From a checkpoint of a small transformer trained on Wikipedia.
Training: a variant of SOAP for these matrices, 130M tokens.
Each number is 128 + 32 x the weight over its row's rms, rounded and kept within 0 to 255. Layers, rows and columns count from 0. Numbers have three digits each. The size before them is the row's rms in percent of the matrix's.

# gate: layer 3 MLP gate, 320x160, rms 0.0751, rows 243-297, columns 0-79
# up: layer 3 MLP up, 320x160, rms 0.0745, rows 243-296, columns 0-79
# down: layer 3 MLP down (transposed), 320x160, rms 0.0688, rows 243-296, columns 0-79
gate243 107:142086113127125097144072122113153138181128099124131135090168112132129146196145087089173110210115104122164169103164113107060105170141115137147144095144104118139113075146104112100103044076084154114134149064061141074089145107140211108153086113
up243 122:103126121152125096116098158113074170151052142107176119090105163122114134195097140110182132185147131132160172121160121095113125116144110157122120075165105122139119126185131073088118068110089118198152120133153115102114192159126121145138087073
down243 111:084133157165185124139103067080130178147132201126145128105147121097136083192142180141122152128134146177168087133048108136092083110173107111161149071074136111120135170170124104110158143134173070158134117075155101138146121121113136144166135154
gate244 095:148130112144182124106133155134149158136113162149167074166101125135151157138045172112158149153133146125070154108125103069103129084144134082118106058103081176156113097095117169142139121104142201089106129171089160105112139183207168125100102140
up244 096:112145099093143117131083141104146114139089121133198075086157082137125198096101076106063134120175133119135137123165109097177139093131108137143140064115133148158159098121135130058073144180152137141137091091133158113093132170134162158155113077
down244 095:121141144122144142156192104185144129126116149110106130112098136170138138146011144120148117099118124126131125120093158139121130079118159123159158201155115146186173134134149135134107160076178138130079117193094082120143119144182092127135127136
gate245 096:129121116129160123138124112138183066093177136102149132181080115103148127105111148154122136129103092118155085166128132179147105126084138123178144118149129129180142123119078137105114120170153124173141029075170170138098100180099052083129078165
up245 100:129137167161119094144136106103103137112163121155085227163123136149085109088164160158113124109119146088088108181143097135149154155065098153113143130102097151139109185106092147139151089152071086160135069140126165128147046138153110069071136117
down245 101:110103154147130130137154145090123183152112136151117170162137089141108111172126115127152116110094124093098080137158121149183179180036126175177081106160147160124164120077097144077140074149071057143167078149116147133122059093142172092101106127
gate246 093:169079146113125207050117154102154095128100099134115097140098126138072151123080149127136138092136127126177164084155151117146187144144145107145117070084103118043147150178148096104117107163089081093125047131125109148140143120146157131138143086
up246 094:110109189057143150060139069128162100195115089140122134163109115168096167087111120178174179081120132110132162106138145179110147141147139135095139133107151064142151094144081118084158097106127129103112105162182094097156165102124129191124115096
down246 091:127152142159087093176144174126126113169165157115069167123178156143118067109206153146123105137112151198144145172089137147112128111100226127148113117184148108142189103147162119169146136149077203172129143152118114056102117124134127089110124125
gate247 104:112169093138181193166127082122079104120169129140082135174147147138135195129123079111152113180089107127118140104140093153148141131128091120153147082108184101153027142117120172210140116092108123070164136081101142139092132122135150153124089177
up247 100:126117084118066071082048158079131149143178169158120120191128094088155137139093157112137173127127130102115108105058107174148133135106128135211160129116127163074176093128126161113182110090121119106128078124066142091131125154159187159099177088
down247 101:116144150129103107149069178104149178157157131111159105168133158126119131173107168180062134128161167145101091140139173102138102126147103113182122089126104130190146150153131055163134188139132143135109077153165083105097119130116058041134115170
gate248 104:112128161102195156094123161118083067155114091089140153184129124073063134142102116059077144131224171139092114118056105135159107086116118160130153104119211153087129073109179109142122081109108137184112146103148090101109093082076122108109154152
up248 121:103087171103148162136144146145102088117137079125112111166103138110171101149099161057078135123165193166131126131084064202165123155107142190148144134093245123134172087122161141110106094130148200127134122128172121107122084112094172166118122132
down248 110:089088128076129135107163148082125097110124064073133122208169150161198104145110131084126140138159163144145160117138104134138119133120148152143087067119126124128097139173117088102067147101065179156126126087129154153139136148096208130120131185
gate249 097:099161138133141151139146156098119123187143120122155135119082069128118136122202154177141094077129173124176188133116135099154112116117166141181076173163160124151146151170137070107079171093093094114171131109130127093165122207131068149161174119
up249 095:138162156117125125165069105151054119075186138158134109128155158119157188163083128099106079142155126135108103120112136140099156155111081108042174140116109144110129147187134105107131121129143129158166122119098118102088105080158198128108148168
down249 095:086108148133148170141137161136100130079125093181146145162154112095175166164166068021112131143157148088144122163080124097116172129104160135180116062140146160177096133165169153095118183111159093138169117038114123141155164110122118162144133111
gate250 117:080109147086109157122123056092115123104110146126109126161066111115218083156145120127129098146089085117154125056160073108075072139101156079150098110175170108104091127161158128073133118209156106123130113165094129182104080058121168159177091090
up250 110:116115128147173090141167071131107166138079076126119153083212113129126170136102090100153105139088160102155141139090114135150088116094156150141113165088107094112138133171088101157143112084072133068127153109118131136111217128107099131136159116
down250 109:092110143134122135131152169198092121130105125133148117153142107124121101114085099088142127125145122111097116173107197104207151118156120154208121087148103102179110143120118166125133096102146133090140168123153126052109144120150177173138182144
gate251 104:162120119124102101066096130130103202085124093089106168145106114127133172120117133132110143131131116120135091143113122132124154108162138146166146164126090114179116162150148128080130152177129142162102131115180093116109091182089088096084061148
up251 106:099087159053168207171134111114089097103075089128152108136133166158146118127180115158146140058132185123106108128156125138165105097051129156124130124049126044153119109148108093107058123095115075104135148125136103155061194170131158163128125123
down251 103:103145095103109159124118105163153074106114097107165125156114129127093086073070193118092092123093157118138099171133183124109174082169111104125149075128110124113123124151139130098128162147131063136146092142114130063102110163142120170127156063
gate252 094:094162214161097076087130082145151127136104084074103177147135130148099109129142108129116121130132108101132133154143160133048126185187170142163106132148110163085133179147116192109121147198217115099145145138083126111130145149164081170137103139
up252 086:088160195131164065086154093137196110149093089116106141099142125173119058146164130150082129139163138125196139137161182173053100087194106123139113117146158108111189181104159146149109144126094139084113126103118145131119165160121083139165119204
down252 093:174119047157145169161097140094077100163122114165096094091177111102212116152090139185180091107124145118078132162130063175142127096126109116100097142129097153135125082091111095154075107127093128149160087090176103105095090084089172140070121072
gate253 101:149105132149110011128126114111148048100150099101115166218157118076173122120121155161101102137130114110144162133082114136158073152160156118096137101117085123112189096149130095096129080165114145191083124158135146180117109117153062112139085107
up253 105:114130133184118151156125120103196137142149146153145068099120159149092136119122078131127091083127181154146167170137114125118145176116124166156127153135152167083086147115090175104073127125156113092126158068054146081143128138165112142068162128
down253 105:124115090184100079145135143166136167168137167149140159175112077088074152124071154165128068155128161165142065169128160152141191054139099117138177137112123111159130122140151117099144096165143102090120113092097117126178110157140114116138170098
gate254 090:118199148071128162141143160144110202117088119151120124112093168162215091145114111144156101127109190131119105162190112128116150167106160204144102139071110176154108144098112114122100145125117145095137065154094116182180141122129192122108149097
up254 092:150103103149080100154148109083196072058146109135126146134174096080100125101182093106116168119139080094131115092057103143148085161156095110153133117149142103125129140162125107123156123094135088131152133095140173161112083149114101123169088118
down254 091:134115135160077117146132161181151094128118188116131222175150130093172158176167136071149120133114085057099142151093129103133126147123162099164121110057123186094111098103156142128172147087121083145094158129104103106156162117132070139160179163
gate255 116:134173082127154152164089150091105143174089099154096105141156117039102170158111127105180148136147100172124056168101099064179084043137101168077126089128072165097119099139146169168125107123193091070121161114169181106173149111117131080124111141
up255 123:162069053159117156098110208151081135102154181126150102142166089084182160144118108061141125149100104115165083130141166085171093082155140077133146096189085185117154107100121175175125111138116046116129113153117201118179125183116124133134119110
down255 115:124091125139120107185111138148115073139106083196136071139119069152069099144121103075086148127120115139149092121134135070092117131123102166087162077144005143155194106176094139186102107148135169134162110149104122121129112111148145156111131124
gate256 101:105091114105085121135115144148116170171117187142164101131107135111145158173078164126115161144147080122174065143117105087063119155069124156113165128077126131123030082110094191155137156118129175114132058113137136126080121153133166099075117171
up256 109:072057142112066185133185127132152159167162147167076124159115112138167108175164155100136127107123116106179076165137132098128082116137101133118139105145114145135089122136133185123083114142163107170099089145116141164074107156129160114123081109
down256 105:106102197176079134101176103121125097140109106165113155122122169108096117158065163131129188115163082106121088128117141112132074110145076117158156098186143087121118161188143135145116092131182146129151089079066087092141149105149118099128062139
gate257 103:088125076118181095143120133110106095066129167102141140084140167119097145157088163110110097125115156095129099202038141114142205150156140109127110080136134154139140163121122112136092131055111146156112167145153079095131102097102133135156145117
up257 105:053094125191114068123092166141092124141084132190136105090150175101186154140123122104098124132097118089171124182075161128151129114104144145117059123149137097077087145121150184151084157103122144190104173115132086087167134099085165188163138106
down257 109:136107115157149167151123125142076153164092123163131064194072098129088105100176129066100133164108139119117067109129137164052145167149106171104109118147175141167079105104097133156092139133097089136105096208088202103125138134151104094087169167
gate258 090:176123177218123102119161132102075138122117079103124113146123109107137079140140122103141111090192100190180116107149169151129093149097115111144125094133114141134090103109114150169096088200139121112184200150135168112107118123154122130139134193
up258 097:138073089100115183153143176146112164141130103144096120132124129119151107102165146131164150199087178189107129150167088081155111100150135118151099118148113172099179158162119177139147161084160100085142112139143126104132190136128158156141150162
down258 099:130095148186125148159105159116070127118130097162070147127096153073121178162102141086174120108183077170182134129114088175152091137115151121197101084177146130115177121179097093083137157164127067105166176137137127083147148158138175125044089158
gate259 094:158219127137178106112103072129126138155165098132148073136170093156090109141119155128142088124156133155144118083189119121118105142107172183152108182127168060117086184100110178157172165110134155113073130096164166139145131158143162153150054154
up259 090:123050128127138139179122093151128132089138129129083135160062153141105180104130101138152161120101113102071141128082112177119227088129124107116100095091080156184132077118141112092096083105183106101151108158143081106121154131147122165114190108
down259 090:099146070133169086054193113173140167147134153165147117095079148132109126075096187094130175159157102104162158104110173172155116120159056125113077049117164075168127124112123154150147119093139120129139169077124165113163097165159100154159100155
gate260 115:142136157132139073075203062138139155105112114136060137132109112105126123069141105142160083069096093148082135116144052185141132144075087110120114112145068118128066171165085066117094098131141148072129154128125133129110151084133147176191173171
up260 114:101135131165101171209138153118094077066119103086148145191133172059156145153119116089125122149163118132103135143076063196099163186142148127117098118082145139168129101134079083105140100164126091130124069127107138070109190122121151111095113083
down260 112:087084068091126118143067128159144114100128117117126047120106114099155118100139094085097072143093151096111115161117153125083107156104121163117153104161159109148081137056129147110091116116155171105105154137126135126154109116110136190117078086
gate261 096:106094099150091174136136159147151161092126156138099121068104143104179177146113089103140151081111157158150136148138148094095096116124146096138166113150109124119156108125063174081115057184104123118115086165136128144106107103142111116172132120
up261 095:178158139127171141149140120159192101153140063087090087161147084154121143107142155155125137150080092112130105150180157099166110160148127139092146076156158122085125137143112139075166130146129114115142123082129158178124063097118171122166083136
down261 099:202106091124157129121165134124156122092135109030134111114128134177114143106110138115171168159036179111119123222142220084137109142153118133089128166132138102093107130115084125134109113117116147101107151152098154111116075116145149146139114098
gate262 093:139143113172103109114159068165135090115138142080137095098180158100112186091132098065121057148115157146144153132119146059118151120094144088125129106124168107162109109160161115117143108130098122124068093103103141161122113152121077130148128141
up262 091:131119107167103096110117138162124125117120082061096096118131176116163137141137118084111094142105145195151114088127112067149120157104102093103095183146096130181106147083132113137125086203124108105071080136133144073117090163051166157126117111
down262 094:145163124141081083088153151084168123176172102125110123139159085059072127117120117059096081118138121075138109141158100097209125179141161183117147078133123127145182159111100103153127121114132148066135139113110123158145104110112116058107133154
gate263 095:103113128120157099104148127120118168137103173122086140115173140151126130131128100141103084166126144168150205129116131194096140139113115158154142087151177168163138124130173073130102086106147114117130108055126204132122076104085101125171207182
up263 087:170145135170111192152052150101137184143090191090128129124188083174140153076112079153147123179129139130198123132192136124197080125149104109120099172120175163077174054168188179104119143114129132143144093044200123176133114143091099110133159124
down263 097:136129124150122152111134185085135106121146113152152079180104168056051129104134103158129113104177107082113074170121104118118086100098135148084070138135174083159144120112098119109125137120100069110060148132191110103072123159122215086149089149
gate264 098:124097130061161164130124184115091082171114092109143066184121120104174095150136057139118164124136138122113138152115180150132105158110138104208064147087112085125095123144205098091129159112124133172124091128161105160119126122074058141114053100
up264 093:148135127160168105118204081068095132144077116144156199111161112169070136140070167099154120113145135120129145092069126057158107161146136113141165110120159144110151076084041134165109150115124111132122146140123140159142136143168141107120149183
down264 095:142104090175158132106191098131094112093148077171158161098134095155125165082069167087190117133130140109145193134130155145140168129109189134194110167141077122116095085039082097139121129188155086171113148084108142097131144133123152088085133141
gate265 099:087173047104069142150128149121104080107147132186146102098148162090159147146107107085127107103144123121083076124142111146109144143140083149132160142179111196112156081111064128103111133123111147085106068153125048072094095134155189103131162106
up265 102:170068140119129145097131154097149144129175070087134093103109093138092143182117132102152151091160171116078230085076086085114083118160122153128187100101135089131164139137146143096114065097065133146117066109119149129119160128084138118168117131
down265 104:179118166059162124096129122101166124119184080135124126127166058157175120158093102124172119111130124112149140081123138106106126146088134120118095131104132102120135165147088100119064084146037151135135162094127145091092160112145146099185146095
gate266 101:056093118150140203164164116133085170137156147153126161109190118081192102142073103153135118114174159126123061131125122163166130156099165157127127136128121113197088092120116147124077137160170146125105151186162138114114188093096150148098075152
up266 097:100154169208111088132145118103131145158115129129140139136094109076133133147115125119144103097096189223130168158096122100132145112087144113185150098194161114116153111171145109130132067095091167144184125120079086112144132156124141146097105113
down266 100:166221092161125113175145107189113133148095179133111149112113093111192108151136129126136092133115165117131107059158157112152144110128154082169154116160118112149092151129154162142112064123067138149159185116150116179145155135119094181125092099
gate267 098:098155103086144105172132114072163092140146072106109107127089166077092127181088127167087134143168151095102122121140138109165117139135153157155140120129156140150155138041181105116127147135139126108123123104110117137137130093075076102062164136
up267 104:100182108174161185199153104109115133147147094142122160106122149114094116149143128168176166157160153140130136089127084151130086089112127129135089077160136110164182127101137091099102170099146093110147120111173144113110118110105071124096100179
down267 103:142128119142118127118137121125138067071138134129095134115093104136092149108175134157078120128162133164142157146154117108153088106126133077156111134109081107112156104029094133084085124093184123084098134142146148135065115084153102110149141180
gate268 109:160112195086142130170118156154147098125154131105153173202172168114145096094120109149125094154097108227119105152126178155043125128120131132109105181118113152118104141093119200117123143150170096138079116124037151160118148168169065103098082162
up268 097:087154095114118088125186139145089140111117092150075122086096147086094197166101097125142171159123149090147114145145123078166142110162139097183172062118118147121162114151106136082128081108094163111097188183231115060147146112156160147134168135
down268 097:105154158116148137151116167159142121139092180097088104140116146130137131150179179137194175118123149110132122150144138113157107082115095146144159112135127129118075105154059135140134134161153201103107106185197151174138161090138089166108131164
gate269 085:113152157137112149142139143112076100119103185133074163121131060105086152155143121157175145129134110148110137116102097087175143093120180134138082125177141145119125138131101137122080170132096157172185188156191145146127185142155176131130138146
up269 145:142136109117046152124148166143119105145087139178138142163212121120190108140131159094078078120073087116179093145105141092110132138124121116139143147107138129133173139119135142106137117097129131110133046135123190084159148086134155102128144129
down269 125:185110075089055147079129168157127067129108111186153145127201166167204083137127183118091114117105091142168098137164104101149129167153150098096156105166158154132149124121073171140127129114129173107121072146172210123168128100165140116135166142
gate270 098:142125113138086130032103153146185141111120131131146104186164161106208107120146056105145159150133144078127086149144136108151109139119104131101108164130109080164131189098095202138139140174069145105180144103167114148093151126089139123086165075
up270 091:088099144157110152109102106139149111101132102138144097161126175081228129166139111136133140178124134096123087134082152201163110139144115097075090187116128065169056202071186134129095099151057151154151072137189128076103080122097119111099138085
down270 098:083109157135093109097128112116174122113115111077128163141130080132117131130132124131166144173100118178102194121140138154130116136135128152110115134124108116076140129130159110093142079173162173208160080101135134155126165119189088128064200126
gate271 103:115121107084142140168144202125156134179112128128062098132117122164189193070160136131130103059132124137110163143085106114149127124145100162128157124141126168092088159111096123168121172097139079135106120116170139084196183119106154112163104128
up271 093:124106130070166160185134079090105122123148107131155031099117067110138135150168116152152180097132143122199182142103169172193114157148139150147097160147154114076102099120155094151138132107113110119153131153161155171196140091052161182151115136
down271 097:195149130141110065126131107150088129106094167145182149181172160122114102183109153165068124130162114114109107073125084072083105148128183136115103134137119132138156086157107152096126127167147132107104103102130102161086099134090086066088118110
gate272 098:138135126146087121211140183139164149131136179105104150130132100141116129061163096165195151165105134131131117115137101133111128139166153096134016144158111123108156122161104138164098167117189135150095150107112107198081167111098107150140070131
up272 090:127084151089120165157110084129104107174171124107124091067153092147147120123128130170138147150084086118136106100114139109161090153136201109125047106110104072118207151079146077124164161150186075128145167107088170163094164149144151193182102107
down272 095:121107081111135106063099126104056134153130120135131174126166182095115119186131205140141091084147128175093167141120144145166136097053092139064089112080154166115151098116145132113183108124115135100163091158163140084193122107106127141175152132
gate273 095:132150133086111114089130118127127148118174049133133135098117122173158160152108075092114155176094113168125152067127104139086170137110131134154165063022132129145119100108124123105148107135128158040138120117082115105136122124093167086117121200
up273 099:143147147117147173121133092140091187119127178150133120108148105105163104089176128094091170128150155106103059146131082136108110120071119096128108110167063122147109115130138119170169131127159162114079144168104131161157114088101081138114112158
down273 099:095105182155141111179179097104127060179131144144139085104134131173120103135107125086113155101075120158123156123114156133170089123144116202106143125147151148143106122137128187139106124110024087132205111144140130161130092112128166170165075170
gate274 098:141137148086141123148103090094105127138093111104103076119152126157135115167182111144172071139085081066165101159102159143163129112175197185135107142143165156089102147120162180116140163107176115137134181048117138129135114112158100135133088115
up274 100:118095101154196135123081101173114119085164121145121136157104155149119167112113121105127109182147143205113094107115160123056186132215149137081106145151123087068139092127124150149153107123041085088133120113134106138113200184183131142154183080
down274 101:162076064139104113113122121097064136148140113109154095198118154067140161133115142091126095139156078132092122137152132084151162126119184166158136123115137170202135142090123122154145075076104150057120080137088161162142126154085098097086105138
gate275 098:121093081094081166162088146083109127155113095091178189137110101085166122145080100132127080167094129102127119148098140115182138157177140128078153084184162134143134158107152133156141135150108080119134119095092136119131177104057114077168104165
up275 102:113142089157111207143181116088168102105148142148150113069029087111166105153099092106145140147088085114145103099165131138183070140115157171042152125108051083125131133175112115131090101152188111171170137083128141170094119140135158168138108126
down275 099:131146103087129101071175138155121125142088142116162088096124117144112155187139113148113153093056124126188167103141137177112071144071146222156140118166079099170117162165120101114111157142148138140106176131180119166160129118112144175133107116
gate276 094:136130097101111125130129100208171084154147163129127136108146150145163133083116143118162131088090159163119139164113103175087164118087093156183132076151139139114165141153120130070115152126184143129124057154066131197113090146143125072101167099
up276 086:160133100141136097107116127143168121160166082159095149156100126090154108096111145137126097141115128228146131165117138175028136174129114106209103113138129130150141114159190125095107165154103162171086083168076120176114084152114136102144109149
down276 094:091123085052150140096107126187093094143045134165125147188070164108148194148124123116159122131136124115098150147150114184116173114113093135110191125117087131144155141089105132102095118159149119162125085180138179171126102103179095102137106134
gate277 116:128144171082145125114157126107132151110124062151099080091153093086115118139049130168121182127153072159046128112126149134138118112143081126165077150112146184128166147144110184165123094089154113135129132174174175191130096132153144117122116137
up277 110:148097078091099114160153162086078078101149120148101094205117150097118144142131150136096132166124149113110099115101136176125135148215136113108112144109185187092116054109173110136222098143110103168145105190164153098155097149138131120147096122
down277 112:129093154082198107146137139097115126145134115161101110138128145107145147109087097137119185118182179091133130109102169141115123164019074143129019143119140145174189105129088154104136113074139118203151103168123128159154134152097173124151120125
gate278 099:134172140093118085112136140118121084122129143109134152146140192072155131162118155096135107175119083137104131110120109138094095050158125144110109140136064156141150109112101152173111131175121134139076168112143147100164165152114119163076113146
up278 097:161169178054096098133127177128082112130133105118094178131127194127206111134122137145163161143081105157124100129153075114173144094182131152137069155155086135144099104119079144128138160176093147143132104084110110085133132137146087167043117079
down278 095:138117122130040204106133156093156064158127089175202158168105161193146149144141146174141170120096149114095063138154150135130079122133139160156128128118120142157192028074177152138103126101129110127080090162152133145161082163148117135169152090
gate279 096:134154137161112171143166083151126175071095142186158100061109111136138182086136111147214123100166149171167084152167094143106074128121068116148097176123099161176040060119104171149148129129155164123132169136096118131154126160101145148100114132
up279 096:059149115131157110072133117155143177126093144144116103081137131134147133086129059202155128094102177155111079131094066186088129113126119108150097156073126103127159141153169088077068116175135142089228106167166078113120155139156126139112111156
down279 100:140072072111130179143109122118089118077083101143155180142098131109120117115146090146148139121118190137129082094133147196180113144130112165129135116156102083191068097128158102123056115143127101147079126191159183091143102183173117124123185151
gate280 102:093186158164082110140070094095134133106127107115157127137077108034122113160100076128137131161139111092146139100089165102146089129144171046131167162171213131160160125156153086151111147143152102083062152123093084137127139124121116121132073124
up280 099:133159049156193202141094134163132084119173101082136101145123166115092175119125137166155099106136182106090122100129123085197152111082172122122177104147121120186062129124131142137167167185097125056113081087088079163121128137150105103132110202
down280 097:100115131121110095171149133129117149132117146089115127144094083189160161217108066100138109132092175124080137191169121094158125132109114093094216107130177129185132131045133148150096102129127107107138140106144114085161149099149139150084189138
gate281 096:121153088135127086119123132154109118106100113090115145163224155141158098128143159116092111152149182143069165115124149192090135170147150132171153114121123130105215104105122156144141076120146174104108171068129102085164159117087150133077131141
up281 101:107138103089134169102174121079170090109137148126133140145154154107182148091153096129136154165096086108166133095085081150175086118153106110135112127181114129081173163131156165141123106144115139151084159102131136121168106139107161134051122076
down281 102:101113139178167138093150149113130080138172119142086086183157143116112119103153127130159202143126158143133080160151156095119177105182123087095163110072140134174092136104087120166129144136130091112148150158141148150097143120092098088216128189
gate282 113:142120123144165098089120134183171119037110151077110139198127176123094171133104136071109055121130040094162125143143117156158118119152130154123155112114125112128124156106094150161125072044130138096099130118084150082181131089131103171078118066
up282 103:100118134171108105157130131148167121097117115142065146202154184111105177188097172151102070077078042107166136155150116179137141092179093132141205113130127084102111142119058148120115116069121120107129131183095161099185082100172091119083090058
down282 095:133131135154082202135095200131111122073108110098157158159157169159119123148130097208130140121098167164101113060136181123112142132102142098132098135149126184172130111230160098095141153163119120147102064184183057153053122166089165110137167168
gate283 106:087154156170163074167114133139164167134129172163164138125118130115137131106097113188148087060158198165125159115130094163122167117098090224095154150170070189124076138142074146097152112152102107128125098166102163065138123220122126137111134142
up283 097:089121115121101093109099125111125120154118154172073172122121104112162164133100090126118127153150130086127066133068128140164091156172125172132156079117177166125172121119114086141074096082137158151132137107160128121138193082204192072144128127
down283 095:079072165130185075165156091125142168164099109148185142089084108160165150128109177177163142144149156069088111145121143211132131126115107167158123153161104170119074115071028125091108109176139181128144087127218133156151129126159113122109123122
gate284 109:094067161154142135169124135157125100116108094099151196122063143116058155170154126196172094112119148138084205110108108131152106122107156126147156188081141091166127119114109099097155134132144121097171147095149099136130127084057113167120039200
up284 101:097154142129116117120105142106052129121078075132140167120083197094091198160148132108145109148150130078143157114081131129096108127068137084103083161126131120121071154116199067134124091142066118121159170136168103173114162068105100082084090127
down284 100:095122126153156132108151152064114077165161131095137158109157087178167110065107160080137133110190109117133117094155096162204110163114135113155133072075123253158119129141144177113156098102162128130134187131121159166139169112165124155185148143
gate285 094:085098106163084144111082188196137135121129168115096106056161143131155110121125098175149112135133099108090145143135088188067156138175099112121140087111119106141117165043078149088133132163134126182142112116104100114164147169130172122175176134
up285 095:052095132148153061115100119125111095094099139133181167108144151090038164146118089203128076129146104084059111131106128205057126167126104143065165124147129058163160133063136136109102097096133154169134129093134134135146120110115153125130136155
down285 099:157103146110121132126111113103155081151135101168122183146109226124054162136103104144178153134059147091100111081111101153121106190090104138103153107166128100120125111112126136099149073170139140104123052158135169111092133132108096103120146164
gate286 096:067168080157082118147102211163073126131100105114158121130102137150104117121126142096167096161155077126084112170049130123122097177113167082112122053093139146110115097081159145126139151122148090121162153077116151198118155115104181132152175148
up286 111:127158131122088141093125186117124104170145103137136099166111154127125115110068154119163157140202082116101174126164200124165135115119208110114060100117146071124172109195170180161122211123104086123115152079107145114130134148100116131169158089
down286 107:063063150159093136115170128130117126172136115148111189064024100190162163133106185139124145075139073135161145113140090134118193121135121097141182181110142167124092153109123115178137093123133088093182125108130094151122074080130140091155111166
gate287 089:134087162158115128138107092152108122096135176126151153134147073151123134209100139159181077115157125138088107125195154079123163114103121145161121071114183157117141166091143166073156150175139064179141126157094140122128150132118045085128126131
up287 091:124094124193162125145084087127146103098149181114152123150138138097070173144056162147184073129160145108084094134173141089128147110094120149147105084088210142125188137086160187085170149182091091162129158122091125122124129094087085082160142127
down287 094:118080127152157137169037084113163126159177125114145112150159122108104183099063155142132121135094136077100132109170103104141171123149138136147063083097155197111130149094109154136129148113083143081112111120119145061090145100147118071163148126
gate288 091:122146124144132162172128138105190091201154063120153133194106085122112171142119137183149150125074117119218141131158177121174147104117134122166115124149171187078151061122149126140118120145138117152122136124122114143200123072131139117102196127
up288 095:152154144081096131113174100123178155093159108105172170123135129181115110107098138169156104131106134119179137130141148176110156116091095162144125132171155167114120090093069168059124124121134162102128172106207120160121096070134098157142085157
down288 092:204129120130091180122103117124106104098159186151136156128153107183149106108165125156154114165103101126162117136151158134137140100133101147099144148097165119161155130102110157091131126123189214093160134077169155128137084053125109188079138138
gate289 119:145053109120115117126152086142093121163131117109087149122033131168077142130114126134084106101101090123123144115186150104098155101118149147123067173161084162137158062111114143117182100146123094115119131087153108150085095092092125160168131166
up289 119:133148112110119086074127104113132133122150173199147202129199138123111058139123150113123135128116107108138107135064177142101096122117094134152135196132127162152113116128148152141146154156156134192063088107107114126120147099127104102112186072
down289 111:118103129184078114084098135164120113132110119141133092175134140119089072168154054108133126098078108126143140099066176068111097145088167115127170146145088172171136144099187172107093095089149172139120131197098105105116177107132115081116189086
gate290 104:121135137131153126073144117112123189117118152105074108126123149127115159141156100043124134155142051117169137125139118143176124072175131121095061160132094149096073145103138170097181093115152167123126163142116147133176127144183192141134064126
up290 104:137075119108144085121124085116119118136112211073127142172110106167186058148188109169180128151136187129099131074083095183132074106130111165155099102107188149155134121123157163108086184162172154117142109128082148214152131147081124111094096134
down290 106:166113133147096128202161088137126135165154120125150107114108136146144176152135091136102105129098185070086156092137179142152091129124136047090138095152086093115159186111119154126186167207102137177160161187091126096108111152131093138128108081
gate291 098:141143143118176154117150078122114118155165113098108125094154128118146137122174140093120194107176114222143127123119108069059094127081090158042147179095075184108087139089149176198116105133130169146114126102063149153175132108099122119107186069
up291 100:152094116098168101120142067094065138190091077110074143112188147123072102130165159140139078112121092140055080132113126100139123074090039068066170154146118152117150153116144177177121116136073102173062084147099178131193159141132092167107086130
down291 103:166115138135062078147094129085125137174156147117085060139125133141059133131143120126175055109168068115094121140155125123121149071120185127099097121127106112189111165115163203192081107165133163131187152188197124141134056105149113160099104136
gate292 107:118131145140115139117120175093164076174082064059198050109087148125165153112165100108121126160099130114181128115141110150072104106161130095119102110101123106114115141127134057122110117176151144076093062102137118123119070115133196190190134127
up292 095:160180151136078153126134050158105190144104148135130102134117137105177127169180146107064103119129120125122105172177154120146085179108150151147132108173113131177085151047103101085052086140136163100163091162172081104053107106139103108090117106
down292 101:105132167113124171091126150109172149130138103114149078127111179157185195130119075114139159170093103095153136135213152191100098101149088151125147128100092137128072180130131076122107131174193147134106146125101159118150158140134170161153075129
gate293 105:169137140125104102170096118187098089123158125170142168117135130139125105088132196107113175139156114130056171167081071099111086095135177149200099132140140132162119140164162115125070180075199171167100134162104193116191172128146151136141121155
up293 099:150129120161070118100094097152161075068166137153132177119154089133150114147157174098100130152127104088154125114136080149130173124206153088080152095116133114147215121182130192152112128124121118184167150175136170140157106118159154112161191141
down293 107:112129188141115123138138154083142092215112113175079059135132100106162122116094166162148135134100137115156064180123164126115092141115116116118100138121116099089154134101067134105113081150084125085138089153129161074108150128104082091121134124
gate294 093:167105118109115186114168121120108139181170109121106163147068178111123142111109151128106121119141120130167178125137129090124089113096178095114139085126178144066097037089190135108153134189151158112109098154118113135194121109067064103096190085
up294 097:124165194160128132130063140159128158147143120141170175113145090119136107136150094097119151170181128167141134159120142105162116135157115080109124069120113164178100126030092149175111200170121080117126133119077154067068139079145150140176083130
down294 095:109143160128147121168113172104125128161170061083186173118129117105218138135120124095141114135174066129169166095125184123148079167168069072109158123121144149149114110112130140128081158128103076118115104120113134116077113089100144096113136107
gate295 116:119108108088104170161072160133137112180124123150118078120077103146085112101142085137155120088098094163085123114139070136139155190096139142198136121140149158107176116092106152157153180132164162166123099128168127104094145104147130118104105121
up295 112:187151116208147117079156182144093118085129108117076181126155158165128156131151174083110108109101136085197187156106144160103135119148140058168120159142127135140074138166195114142096126068126131107090143118075118199133143120127155111197174124
down295 105:165141094115121090106149086196155178174127139162164108140101078109123163127122091059084143105146128115167154080153139100086105132191097152140129113146123111116167138113160124093047116176151100063141063128106162122148134067132174109167124141
gate296 109:135108105117174154095145193135132171150142048079104089107162110124137139124063131122139145104096149134139095119178131155126115161160125172154106046071127131132117139139109137145129114108078125191154066081160164164123100136144164128175143085
up296 103:124156083182125138113141127153086168123163115174099083108073151136141150171073168091184121169121160125074128166118085123154122131169116088138176139190125152129143142105159115124078127124109137105159135119085153137143087123087212056129202106
down296 097:130079171096143144168118171155080110141084034152117077158143125104146185170141151144048100124117127161152139155179144126076145145154107175138167100118114119115164104085147124102152097126053118151159115085152056111108092184154147190134100125
gate297 093:114125090128084133096154122123076132149142114129130092095114085069104138130071132149051109038148138148109135175145127099110137109152187169189098102099109102172160145103138118172138077179126122143043115145141122101166145136057114153067137116